From a checkpoint of a small transformer trained on Wikipedia.
Size: width 96, vocabulary 2707, 1.76M parameters.
Architecture: LayerNorm before each block, untied embeddings, attention and MLP in parallel.
Training: a variant of SOAP for these matrices, 113M tokens, 3446 steps.
Each number is 50 + 10 x the weight over its row's rms, rounded and kept within 0 to 99. Layers, rows and columns count from 0. The size before them is the row's rms in percent of the matrix's.

# layer 6 MLP down (transposed), 384x96, rms 0.29, rows 350-383, columns 0-95
107:42 68 49 43 42 55 55 49 49 41 60 53 55 33 65 19 55 63 65 58 47 55 36 44 59 46 39 60 48 49 52 46 58 58 58 45 69 48 45 62 54 58 55 43 37 49 58 71 73 40 55 34 57 38 43 29 58 41 56 34 59 44 55 58 38 53 59 43 65 48 52 48 39 51 54 64 52 54 48 63 52 59 49 37 42 50 46 56 40 55 43 58 74 57 54 59
091:52 45 57 42 51 60 50 54 45 61 68 47 42 65 41 39 37 61 63 59 47 27 42 57 36 62 53 44 52 49 33 44 55 53 47 60 44 51 39 35 36 28 56 55 42 66 56 49 34 51 53 41 43 60 51 40 52 65 65 54 49 45 50 54 36 19 41 36 31 39 44 56 40 42 49 64 48 58 27 49 49 49 50 51 46 34 44 56 35 47 49 50 45 43 46 58
102:55 58 46 69 47 51 43 49 28 57 55 53 51 41 55 61 35 23 58 49 34 46 49 63 63 44 59 33 59 38 45 50 33 67 63 47 47 41 61 38 46 33 52 45 49 60 51 68 27 58 60 43 58 52 47 56 54 64 42 55 42 63 64 39 35 36 58 48 43 52 57 64 57 42 45 58 51 58 43 70 58 54 47 32 45 37 46 51 58 47 46 48 55 57 42 55
105:25 41 34 41 45 45 42 56 49 41 60 48 39 46 52 48 36 35 53 36 34 63 43 64 44 43 63 39 63 36 31 46 49 43 49 49 43 49 43 51 40 50 42 62 47 49 49 57 28 36 43 48 52 55 43 53 39 50 53 43 61 56 44 36 51 57 67 44 60 47 39 44 44 47 44 58 49 43 58 44 46 35 54 39 71 26 55 50 22 41 32 37 43 53 47 52
101:52 61 40 50 57 52 28 42 49 44 76 58 57 27 58 49 45 47 51 53 60 59 39 62 51 50 59 34 52 63 34 34 58 51 58 42 37 30 47 51 57 52 64 44 38 72 57 51 62 52 64 50 49 49 44 67 62 52 67 61 50 51 57 47 48 44 46 39 60 50 42 64 60 68 71 59 64 64 52 47 53 49 47 52 56 59 61 54 61 48 51 47 45 52 27 54
098:35 51 44 55 47 47 54 40 50 67 44 39 51 60 46 46 45 47 52 38 30 59 37 54 52 47 59 34 30 58 53 60 53 51 57 28 70 57 47 53 51 38 36 35 51 49 46 53 57 69 44 62 48 48 45 49 52 46 38 66 51 45 61 49 32 42 50 44 65 46 29 48 69 51 41 56 64 54 39 48 59 21 49 58 46 64 51 51 55 50 64 50 56 63 49 31
103:51 55 66 40 44 55 57 47 66 49 40 54 54 50 43 49 54 50 50 46 60 49 58 59 63 49 60 38 51 90 38 40 55 41 59 49 45 58 43 40 59 39 61 54 34 62 61 47 33 55 61 42 48 61 46 42 56 50 61 43 52 52 49 60 52 40 57 46 49 44 61 24 67 33 44 54 43 57 47 44 47 46 18 64 55 49 42 51 34 45 39 48 48 45 55 36
088:41 50 44 36 54 56 51 57 65 46 53 60 55 38 54 32 60 58 50 67 50 52 49 46 39 57 54 58 57 46 46 35 40 56 42 52 51 49 49 64 42 63 52 48 44 64 49 59 62 50 63 35 54 68 44 24 53 30 55 55 51 42 54 39 41 21 37 49 53 50 59 53 50 57 54 42 55 69 65 41 49 64 42 64 45 44 33 39 67 48 57 33 28 51 46 46
104:41 50 49 53 55 65 49 43 40 43 44 48 53 43 38 62 41 39 56 50 49 60 58 73 55 47 54 52 54 52 49 55 38 42 48 59 54 60 56 48 40 62 50 50 55 50 62 77 51 58 58 34 58 22 44 50 50 57 54 48 57 62 52 49 56 72 56 49 56 48 50 45 59 52 69 50 53 50 58 36 21 48 45 59 72 43 32 41 39 33 49 32 46 58 43 70
092:69 63 50 46 32 56 61 28 50 60 54 64 49 59 58 32 65 60 42 34 61 50 50 52 56 63 61 42 58 48 35 56 54 48 27 60 29 50 34 56 43 42 39 58 49 55 32 39 55 50 29 58 53 58 36 56 42 53 42 74 39 48 58 61 50 38 60 35 45 54 42 59 53 39 49 35 38 46 41 59 42 61 53 50 57 52 41 49 63 57 52 45 47 45 50 52
107:51 46 51 66 59 33 46 71 38 55 55 49 58 58 65 54 56 46 52 39 56 59 30 54 44 53 50 54 48 43 56 54 12 55 54 35 52 32 58 46 53 51 46 46 34 58 38 31 44 49 54 56 56 65 51 57 45 62 37 37 55 58 36 53 39 42 26 45 49 50 57 37 51 70 52 43 48 28 55 40 46 55 58 49 39 42 45 50 61 35 56 59 42 54 53 47
089:48 36 50 55 39 52 57 62 46 52 55 56 47 57 52 59 67 49 64 64 65 32 59 62 59 55 47 39 48 60 48 61 49 50 90 32 43 51 44 35 44 48 59 53 68 58 41 52 49 70 53 44 43 52 46 69 55 42 53 47 39 57 58 57 44 52 66 53 54 49 58 28 56 60 59 57 58 51 53 42 62 39 50 25 39 49 53 49 60 38 51 58 57 50 63 53
092:75 40 54 57 55 43 45 50 75 54 53 41 44 38 58 41 59 41 45 58 49 64 53 53 67 42 60 50 61 57 51 47 48 32 55 54 31 58 62 48 50 57 51 51 38 46 65 70 57 43 66 41 53 53 46 43 50 53 36 26 62 56 46 40 52 41 49 58 47 50 36 33 38 43 55 49 60 51 53 65 52 48 49 41 62 51 38 57 63 57 37 68 55 61 24 50
103:53 41 67 50 60 63 53 60 33 50 61 52 53 53 53 50 50 47 36 53 31 59 47 67 64 56 65 40 69 55 30 56 33 56 37 47 50 58 48 49 38 36 43 40 54 42 48 40 58 59 59 68 52 47 58 65 59 51 48 43 46 36 61 39 46 40 55 44 37 39 54 30 47 53 56 51 25 57 46 66 37 54 49 63 70 42 42 59 41 57 52 46 67 38 52 46
113:55 61 49 64 38 51 40 60 45 49 46 61 46 47 52 48 46 65 39 34 55 74 62 44 56 60 59 53 45 48 53 65 32 50 38 59 50 39 66 41 52 44 32 55 51 63 43 43 57 35 52 63 63 52 50 42 34 52 52 39 51 58 38 48 59 45 59 44 55 66 56 71 63 41 27 45 49 46 41 42 51 45 54 28 41 48 57 41 59 40 60 58 56 53 70 69
101:37 64 49 60 62 35 66 56 47 52 56 43 47 63 51 59 47 42 63 62 48 54 53 45 64 52 49 54 60 51 48 61 38 53 42 38 69 53 36 44 47 42 48 47 51 50 45 53 37 29 24 62 53 42 48 59 48 54 47 49 42 45 50 37 56 58 57 36 55 68 57 48 68 58 70 50 33 56 42 44 45 58 49 58 58 43 34 41 24 42 47 26 40 60 44 41
109:54 31 36 50 39 61 52 46 37 39 42 44 56 45 41 64 55 52 69 62 51 42 56 44 56 48 54 54 41 58 61 53 45 63 43 39 47 52 65 43 34 48 54 61 72 55 34 58 43 69 45 35 52 44 48 40 59 62 45 42 40 54 36 33 42 57 49 64 28 67 54 42 49 42 30 49 41 58 29 50 40 52 47 55 43 58 54 56 43 31 57 63 46 35 59 52
089:61 43 47 50 43 61 71 60 55 58 40 39 64 48 46 59 34 43 57 48 52 67 45 41 49 47 36 57 51 35 43 51 52 38 41 44 54 54 43 46 52 59 58 49 38 48 40 59 42 52 48 45 53 55 39 48 59 39 52 61 57 49 47 64 65 63 44 50 67 67 26 64 48 34 58 26 42 45 46 67 56 62 51 24 57 38 53 58 68 47 55 58 65 53 35 60
107:46 37 35 48 36 52 67 39 49 37 61 52 55 63 50 63 36 55 52 64 43 45 62 58 53 56 48 43 47 37 52 40 45 35 51 36 48 53 54 37 30 39 33 54 40 54 46 46 41 58 64 48 51 34 77 58 58 64 59 50 56 49 37 62 47 32 55 57 53 40 41 74 53 36 42 34 61 64 43 57 41 35 45 50 39 49 36 60 53 49 59 42 58 41 48 49
102:46 60 35 48 53 60 46 59 63 44 64 35 35 46 61 44 39 65 51 36 42 46 53 59 50 36 57 62 43 53 63 35 62 51 47 38 24 32 35 42 66 61 59 52 45 49 64 61 52 48 53 49 40 50 69 44 61 65 63 39 47 65 56 56 52 59 30 43 44 58 48 49 46 30 60 73 58 52 52 60 57 50 53 44 59 62 50 53 40 60 54 51 42 48 45 57
106:66 72 53 52 47 36 40 54 34 49 46 47 50 67 36 41 63 45 52 55 54 54 43 54 55 64 42 63 56 57 47 51 36 48 42 80 50 47 33 41 29 46 43 55 62 44 40 63 47 48 53 49 54 40 30 54 63 35 47 51 56 60 42 50 57 56 43 44 48 35 52 41 40 71 52 53 40 59 55 50 49 57 52 28 41 53 59 64 58 29 46 42 51 42 63 40
092:54 39 37 41 82 35 54 63 48 61 66 47 45 61 46 46 48 65 39 44 57 68 52 42 55 63 42 40 60 57 43 44 52 43 60 39 44 57 64 34 41 54 47 44 20 60 51 45 50 56 42 43 38 60 50 66 50 38 60 40 65 46 36 42 56 42 65 51 59 41 55 47 28 63 49 37 44 49 45 50 52 55 53 41 66 43 54 44 41 47 35 53 55 52 45 48
093:61 55 37 42 48 44 51 54 35 58 34 43 62 42 62 36 38 48 53 60 45 53 60 48 50 48 56 45 66 57 44 47 61 46 34 38 60 64 66 34 44 50 41 43 30 44 43 40 60 44 42 41 39 47 37 64 56 39 50 45 52 45 36 39 43 39 34 53 31 45 53 65 50 46 72 48 30 34 50 50 56 62 62 58 49 40 63 47 68 51 62 46 52 33 45 63
081:41 49 49 54 43 52 48 55 42 42 45 47 72 45 37 41 46 49 52 42 57 44 54 62 42 47 65 57 49 46 33 65 50 48 44 58 53 56 43 26 65 40 75 44 39 45 56 40 52 55 45 59 43 40 36 67 56 60 38 69 60 41 36 43 71 57 53 45 54 50 58 64 51 48 49 47 53 58 45 40 38 33 61 67 53 43 46 43 60 24 43 55 42 63 33 59
098:49 27 46 68 57 52 76 54 48 51 51 53 65 43 56 36 38 49 49 52 55 53 64 50 57 48 44 57 25 35 50 45 43 46 60 51 46 51 56 41 58 62 39 58 46 75 60 61 56 47 34 41 40 62 50 53 31 54 52 55 40 54 49 64 52 66 58 54 48 51 57 28 69 48 48 41 43 43 60 50 40 57 50 62 35 57 48 57 35 38 42 47 44 62 31 47
107:18 50 70 44 59 62 42 58 37 59 39 44 37 42 40 55 63 42 58 45 44 48 45 74 52 55 47 48 58 62 54 46 52 46 49 68 47 54 46 56 43 67 42 52 47 48 50 59 47 66 31 59 46 43 52 54 36 48 63 39 30 48 57 50 59 64 33 53 54 56 76 61 40 47 56 47 60 49 46 59 34 36 48 57 39 49 54 52 46 48 42 41 58 47 61 31
084:57 47 56 43 57 58 73 45 37 61 51 40 55 43 38 58 54 69 59 53 50 53 32 61 49 56 46 62 61 58 48 63 41 35 53 54 59 54 35 60 39 47 65 39 56 57 67 42 45 39 42 53 36 57 42 50 50 54 48 57 41 37 56 56 39 70 45 68 64 46 72 63 57 73 54 54 55 54 61 51 54 39 32 42 65 42 60 48 48 53 39 38 37 45 60 59
118:54 57 46 42 53 49 55 45 59 50 50 68 55 41 53 35 61 23 64 36 37 56 56 32 56 39 48 44 42 39 40 58 53 57 58 31 50 31 55 54 50 44 63 49 65 47 58 52 35 53 51 39 47 65 42 45 46 54 61 46 41 54 57 47 47 33 31 51 38 35 47 56 52 57 49 48 48 65 29 51 59 62 72 59 46 29 47 53 29 49 66 52 52 51 43 56
105:65 39 69 37 43 51 62 46 60 41 40 38 42 48 51 59 55 46 62 61 31 55 48 50 44 43 48 45 48 42 52 45 39 72 59 51 58 37 46 24 49 60 45 46 47 59 66 56 49 45 40 51 57 48 46 66 58 25 38 51 47 64 55 37 59 35 52 58 43 34 62 56 49 79 41 55 52 58 52 53 65 54 36 60 57 53 45 43 46 55 53 53 32 59 56 59
099:38 72 74 65 30 62 53 42 51 57 55 32 45 44 50 42 46 61 50 65 52 60 57 60 43 50 54 48 61 65 74 62 62 40 43 59 56 37 46 43 56 40 52 44 63 37 53 38 45 66 49 59 40 49 54 51 52 50 53 49 45 40 38 51 53 52 53 45 60 40 55 57 52 37 52 56 43 67 56 47 58 62 48 29 59 48 64 70 26 45 64 61 61 47 53 46
108:69 44 64 49 41 46 37 52 32 44 50 49 48 47 48 38 51 46 61 48 61 51 70 54 58 63 65 33 51 48 55 44 53 65 57 29 55 31 41 54 55 59 40 45 46 57 52 44 42 41 62 40 48 43 56 47 57 53 68 54 76 58 35 45 49 51 53 38 58 48 71 67 52 58 42 58 50 65 51 50 41 47 52 44 28 49 55 47 37 39 31 49 26 48 50 51
101:61 34 45 55 69 40 40 41 53 50 41 63 60 48 42 53 51 48 35 52 41 46 40 46 54 44 25 35 33 44 47 58 59 60 66 52 64 61 75 46 61 49 54 57 61 67 52 48 56 65 67 56 58 59 41 48 52 51 49 59 39 31 49 54 52 62 56 69 29 57 53 44 47 39 60 50 48 42 39 52 51 51 59 44 45 63 53 57 51 72 49 48 56 64 70 47
099:65 47 46 40 46 38 43 54 58 45 47 55 68 38 47 66 68 46 56 70 38 46 63 48 48 56 56 42 44 46 53 29 26 55 64 35 53 37 51 52 48 52 43 47 52 60 36 24 58 42 56 36 45 70 46 53 52 42 52 54 68 50 55 36 26 45 34 62 49 54 66 51 66 49 56 50 46 53 37 58 34 60 50 56 54 53 55 48 54 51 52 40 50 53 39 64
106:63 44 55 49 44 49 50 28 43 54 66 43 54 65 40 32 29 41 49 55 61 28 46 44 68 56 72 33 62 59 59 56 44 44 55 46 41 56 50 47 62 41 51 45 42 55 57 56 38 39 41 28 48 44 54 51 51 45 58 51 60 38 66 43 46 48 49 55 50 60 38 41 33 43 43 53 43 64 41 53 65 44 33 51 36 53 47 41 48 59 66 48 31 54 58 37
# layer 6 MLP up, 384x96, rms 0.301, rows 351-383, columns 0-95
111:50 63 45 53 36 43 50 51 45 38 55 64 41 50 59 63 40 47 40 57 64 69 55 51 34 30 62 68 44 49 49 48 53 47 18 40 51 49 55 50 57 50 44 72 45 49 34 67 54 54 51 39 42 28 34 57 61 45 42 46 57 47 47 62 65 65 45 61 55 52 39 50 53 58 40 37 64 57 63 64 48 55 47 60 65 55 35 41 48 51 63 48 52 46 61 50
112:62 53 48 60 51 28 43 49 41 45 53 48 61 52 40 56 58 64 49 47 44 47 52 45 55 42 61 53 49 51 50 52 29 66 50 46 34 60 52 55 42 55 70 64 17 51 54 52 54 56 64 62 51 43 43 45 55 54 46 61 48 60 47 40 43 60 42 19 54 61 52 54 51 44 51 43 42 60 70 46 47 43 63 71 41 46 62 44 49 32 53 38 34 62 57 63
109:58 45 46 69 62 58 38 47 41 61 65 69 72 44 59 38 48 49 48 56 40 65 43 44 49 44 56 42 58 63 36 46 60 57 57 39 55 41 53 59 49 57 54 44 43 50 53 37 53 53 62 37 46 49 67 60 46 60 48 74 49 45 56 67 41 63 63 44 44 28 43 49 44 60 49 49 39 78 48 43 37 46 53 55 40 60 40 34 63 39 40 52 61 53 42 56
104:31 59 26 37 55 45 68 47 39 51 40 40 68 60 40 44 47 58 32 62 59 60 44 41 49 66 56 48 42 37 49 48 51 51 33 41 60 68 63 45 55 67 66 43 47 55 48 37 46 39 54 66 44 46 46 51 52 37 60 42 41 37 56 63 62 58 61 45 45 38 58 43 51 47 49 35 60 45 41 52 49 62 57 56 72 45 46 41 54 52 45 45 68 55 67 55
101:63 50 39 60 47 58 61 41 42 55 50 56 46 50 49 55 53 59 32 77 51 65 34 28 42 55 31 61 51 41 40 57 56 50 47 31 41 53 46 42 43 44 50 60 45 46 36 48 67 60 53 46 43 42 56 60 39 40 30 45 53 54 44 60 68 55 49 43 43 43 50 38 51 49 47 57 69 60 54 66 57 64 52 53 56 62 47 65 57 27 57 34 50 33 57 43
098:53 44 48 61 47 41 40 80 42 47 56 67 73 54 47 55 54 36 58 53 35 37 41 40 62 53 46 41 64 57 50 47 43 63 49 44 41 51 56 62 40 68 54 44 65 55 59 43 57 54 49 42 47 55 64 62 64 24 57 57 43 50 42 51 52 47 30 45 38 49 56 42 67 41 28 37 53 32 48 50 45 39 44 57 44 49 38 64 40 58 61 49 43 53 56 54
103:51 47 63 41 39 35 56 47 59 31 61 57 32 55 31 52 34 55 54 53 40 54 48 51 45 54 54 27 57 55 51 43 46 49 46 75 45 43 59 42 44 43 63 51 51 41 52 49 49 59 64 53 57 55 51 65 28 58 74 44 63 46 63 61 43 62 43 57 32 53 51 49 50 59 62 64 50 44 51 56 50 43 39 43 32 58 63 40 52 60 52 74 40 50 62 38
102:43 41 47 64 27 43 47 54 61 61 56 48 62 67 53 41 41 46 46 59 51 55 49 36 41 49 56 45 61 53 61 62 34 49 63 37 47 60 44 39 43 37 56 66 31 55 56 46 56 48 41 47 50 58 72 45 60 40 33 34 48 56 45 47 37 72 65 48 50 46 56 35 46 55 61 59 50 54 44 43 46 27 55 38 42 49 38 69 58 51 55 49 37 57 55 74
095:54 36 66 47 52 42 58 56 70 43 66 48 46 52 36 45 51 36 47 54 59 41 54 39 29 39 55 62 74 50 50 43 53 51 46 51 52 52 60 50 48 33 42 39 60 54 53 55 60 55 48 41 58 46 68 43 69 57 24 53 48 50 53 58 56 47 49 75 36 60 44 52 48 71 50 47 45 36 42 40 54 56 61 55 56 55 68 38 55 40 29 37 54 50 42 64
101:41 46 66 62 42 50 39 40 49 49 44 60 60 63 31 57 56 63 49 53 40 50 60 39 62 31 50 45 69 46 63 48 46 43 55 63 73 62 37 40 48 47 37 67 40 43 55 45 59 28 58 42 69 53 53 55 56 46 41 35 40 54 60 58 79 53 49 47 47 56 39 57 53 49 44 41 56 62 49 52 51 56 43 57 35 60 53 51 45 36 42 61 57 34 37 56
094:44 41 59 38 50 30 54 52 57 53 61 38 48 48 51 60 71 63 46 20 54 59 53 50 55 42 40 36 47 60 37 39 60 64 46 58 47 56 57 56 54 30 35 42 33 26 54 48 66 54 60 47 49 61 48 39 45 40 59 60 74 54 49 42 43 64 68 51 41 43 48 40 57 57 46 45 61 53 44 37 50 42 64 67 54 58 43 45 51 49 47 48 54 50 55 65
104:51 29 60 39 79 59 48 44 46 48 35 47 37 39 55 52 46 69 50 37 44 56 44 46 55 63 55 54 66 45 39 38 48 52 57 58 52 46 61 36 49 39 55 56 35 41 63 74 42 34 65 46 55 51 49 44 52 48 42 58 42 44 49 51 53 56 41 53 47 34 58 57 44 52 41 62 45 46 41 47 33 65 51 56 36 56 58 57 57 64 39 46 29 74 50 62
100:40 50 48 42 34 43 56 49 57 42 55 73 49 53 70 45 40 52 46 40 38 20 45 55 51 53 50 40 47 49 45 67 43 60 53 62 30 57 52 60 58 67 52 45 56 49 55 63 44 48 55 44 53 54 54 43 61 26 51 56 27 58 40 53 53 39 68 44 59 46 64 69 34 49 36 48 45 38 35 53 32 50 42 46 51 64 46 46 56 44 49 60 62 55 59 47
109:38 54 70 58 33 49 56 48 54 51 44 37 54 57 45 59 56 43 75 46 38 54 44 66 54 34 50 46 49 34 59 19 59 43 41 42 41 46 48 40 56 54 56 60 43 42 49 38 52 53 67 55 43 37 56 42 51 29 59 63 51 50 51 53 50 65 47 37 52 45 43 37 41 57 50 53 53 46 71 20 53 58 46 49 51 46 56 45 57 59 58 56 42 65 51 31
098:56 36 64 54 48 58 39 39 35 46 54 53 70 49 41 40 64 60 60 38 43 43 30 58 62 40 66 42 47 49 50 59 46 55 51 71 39 60 47 62 34 60 58 63 47 35 55 40 59 38 63 41 49 46 44 44 41 59 54 59 55 54 48 40 42 61 25 71 66 46 60 63 47 46 54 43 52 54 57 40 48 47 44 27 38 67 50 44 54 43 43 40 60 55 49 51
112:48 68 56 64 52 50 47 44 59 53 55 47 57 46 47 30 68 45 61 40 37 42 55 59 57 46 60 67 67 39 65 42 34 38 48 47 50 33 57 47 47 58 41 48 39 42 51 53 53 47 44 44 68 57 48 54 36 60 46 36 56 45 51 68 53 51 50 58 47 62 41 35 39 53 40 49 51 51 37 56 37 47 76 35 61 37 33 34 63 49 69 37 55 50 51 35
092:46 44 49 52 57 48 42 44 47 68 57 58 52 45 40 64 36 45 62 60 44 53 57 50 41 62 89 42 51 48 64 39 57 47 48 55 51 54 73 46 43 35 57 48 35 67 49 43 46 36 47 56 34 40 47 57 60 64 32 45 54 48 40 65 44 36 49 50 37 49 61 50 56 61 34 47 65 47 57 51 45 43 61 46 61 49 32 53 30 52 39 43 45 36 41 49
103:57 24 58 30 42 37 32 48 55 61 25 62 71 45 62 38 40 49 54 43 42 59 45 43 46 56 46 64 42 48 36 35 62 57 45 52 56 53 37 61 60 54 45 55 57 49 64 50 55 49 51 64 56 51 41 46 49 51 44 66 50 46 45 61 42 60 61 52 53 56 31 36 44 64 55 37 39 52 58 42 53 55 54 61 37 30 48 54 42 49 50 66 43 63 52 68
096:65 31 45 47 45 46 56 59 50 86 68 57 53 51 51 50 56 49 58 40 46 53 51 48 54 59 65 52 43 39 75 45 33 39 54 49 53 50 39 38 62 42 42 49 41 33 57 42 55 30 57 61 42 48 50 47 60 41 36 40 65 47 53 40 52 51 61 68 62 58 66 54 45 49 50 30 54 69 60 47 55 42 66 58 45 37 61 55 53 54 61 53 42 47 51 46
093:40 43 60 41 55 41 58 52 68 44 48 52 58 41 51 58 55 52 52 55 40 47 41 62 61 59 53 43 59 51 43 55 62 70 48 48 43 58 63 48 48 45 34 66 54 24 43 35 35 42 49 45 41 55 35 37 55 57 33 53 50 65 59 45 48 65 45 42 61 57 51 53 60 45 34 45 60 34 33 46 46 17 50 53 54 45 56 57 37 62 49 62 51 32 65 57
095:62 51 57 50 55 50 62 44 43 44 63 51 41 51 60 43 31 56 59 46 42 74 50 49 50 48 34 51 46 46 57 45 41 37 45 67 39 42 39 38 58 51 61 56 46 53 36 51 65 51 39 56 63 44 51 51 55 55 53 73 59 66 42 50 61 50 43 45 45 37 66 41 68 48 64 44 70 46 44 54 54 37 57 38 56 40 43 65 45 31 45 29 53 23 52 41
103:47 39 42 49 53 52 57 56 42 41 40 39 39 34 36 43 55 45 52 44 46 40 32 48 55 62 46 57 36 52 60 41 50 44 62 38 53 40 62 74 36 23 55 44 71 40 52 50 43 40 51 56 60 45 52 47 60 40 47 57 47 62 66 66 49 53 42 32 62 50 45 39 38 66 51 41 57 68 53 49 50 59 50 47 52 50 58 27 29 56 42 46 51 66 60 55
097:62 58 72 36 72 60 50 48 25 56 60 52 45 64 27 47 50 56 33 35 42 40 47 49 50 44 35 42 47 58 66 46 62 38 52 34 46 31 43 55 63 58 39 52 55 53 48 47 62 58 44 34 34 43 50 51 46 37 52 47 35 52 55 49 33 50 44 37 60 49 44 50 62 77 47 46 50 61 54 46 51 48 71 43 62 54 53 45 41 51 42 52 54 49 46 54
090:33 55 42 53 38 44 55 47 54 76 57 61 55 54 47 58 62 47 49 60 38 60 45 46 39 55 49 50 70 43 57 41 50 32 50 34 29 67 51 61 72 53 40 46 55 51 52 32 56 59 64 40 29 51 56 46 60 68 65 60 41 41 53 48 62 41 59 37 57 36 57 39 48 47 33 46 41 53 56 49 28 48 44 47 40 62 55 53 59 56 52 50 59 39 58 48
101:64 22 41 61 55 51 59 58 67 57 50 38 53 54 19 60 41 60 55 55 58 46 50 43 53 62 62 39 55 47 52 52 62 51 54 39 50 62 56 31 46 54 45 54 54 45 56 41 40 42 58 49 41 53 51 59 46 65 65 48 39 56 58 62 45 50 46 38 32 42 43 66 19 38 37 61 52 35 64 50 34 49 56 36 65 54 45 48 49 56 48 51 47 56 52 60
100:37 47 41 55 36 36 39 54 74 52 55 55 50 75 40 62 42 34 50 40 54 61 56 50 51 43 50 35 47 56 47 33 49 19 58 42 45 71 63 50 61 50 47 36 44 60 49 65 48 58 59 56 58 53 59 35 33 43 54 59 59 60 49 42 54 54 43 35 45 50 69 47 62 43 43 49 38 44 59 53 54 63 60 48 38 60 38 52 59 47 58 67 56 50 44 48
105:69 39 55 71 46 50 57 62 61 35 28 49 44 34 63 53 62 49 48 47 37 54 38 42 65 48 50 43 36 41 57 37 60 39 35 45 51 57 50 52 39 43 76 43 48 65 52 58 52 43 37 49 17 44 57 45 42 63 45 40 55 61 28 48 61 50 49 56 54 59 45 36 46 48 49 49 48 45 52 60 61 54 47 40 60 54 45 36 52 43 58 59 53 46 35 57
094:58 58 61 51 44 53 55 48 55 62 51 52 55 49 68 27 48 54 54 75 54 51 55 46 59 33 35 37 53 48 60 54 38 37 40 44 51 46 57 38 52 44 65 48 21 55 49 55 58 43 57 57 47 47 54 55 58 42 34 51 57 51 59 58 21 55 68 57 48 33 56 47 58 72 48 38 66 53 52 55 35 35 47 54 46 58 43 43 29 58 42 44 57 46 47 47
104:46 30 50 56 51 36 38 65 37 47 52 61 53 51 61 44 55 62 41 38 52 56 55 59 44 33 63 60 41 28 26 58 56 63 42 54 45 49 35 50 47 47 56 37 51 51 47 52 58 45 56 49 45 57 41 45 56 48 41 61 52 49 38 65 62 47 67 37 27 37 49 37 42 61 62 57 55 34 32 55 56 48 57 65 38 59 49 45 47 64 39 49 36 36 38 38
109:51 41 53 66 36 60 54 56 31 44 38 56 30 43 59 56 48 77 53 46 52 71 45 59 57 39 47 57 38 33 56 62 59 50 32 57 37 57 51 52 63 49 36 58 40 58 46 68 60 70 52 57 41 64 55 44 43 68 45 62 40 52 64 53 58 50 45 50 42 42 56 32 49 50 55 50 51 49 44 52 50 51 38 37 46 52 20 44 47 57 48 45 37 56 48 53
097:53 44 59 54 55 53 27 45 50 44 51 68 46 64 46 59 61 40 53 56 47 19 59 58 56 47 38 47 47 55 43 55 42 42 47 44 34 66 53 38 61 60 49 68 53 59 46 53 56 23 50 64 61 45 44 42 36 56 70 62 47 54 47 62 42 55 41 34 48 44 68 43 62 58 51 55 43 45 43 47 59 53 57 48 35 68 64 39 54 45 50 51 64 31 45 57
109:63 41 69 49 59 71 46 53 28 51 38 50 48 65 47 39 51 54 53 45 68 57 42 55 65 50 54 41 43 46 36 51 76 41 53 58 34 66 58 47 67 48 44 60 52 63 50 56 58 45 38 50 50 51 64 37 74 48 41 64 40 61 47 36 61 50 53 50 43 46 41 59 51 61 54 33 63 29 62 52 38 52 43 58 54 55 50 53 41 43 48 39 32 53 49 48
102:44 45 59 59 51 49 35 54 56 52 58 56 39 34 40 68 56 43 59 38 46 54 52 47 44 50 60 61 55 42 55 58 53 41 34 64 70 58 48 52 51 52 50 48 61 40 43 26 36 46 51 53 41 48 44 57 46 66 51 52 41 67 52 30 49 55 47 40 61 41 43 67 59 34 69 43 58 40 75 60 50 41 54 58 59 50 34 55 18 57 45 55 51 50 55 56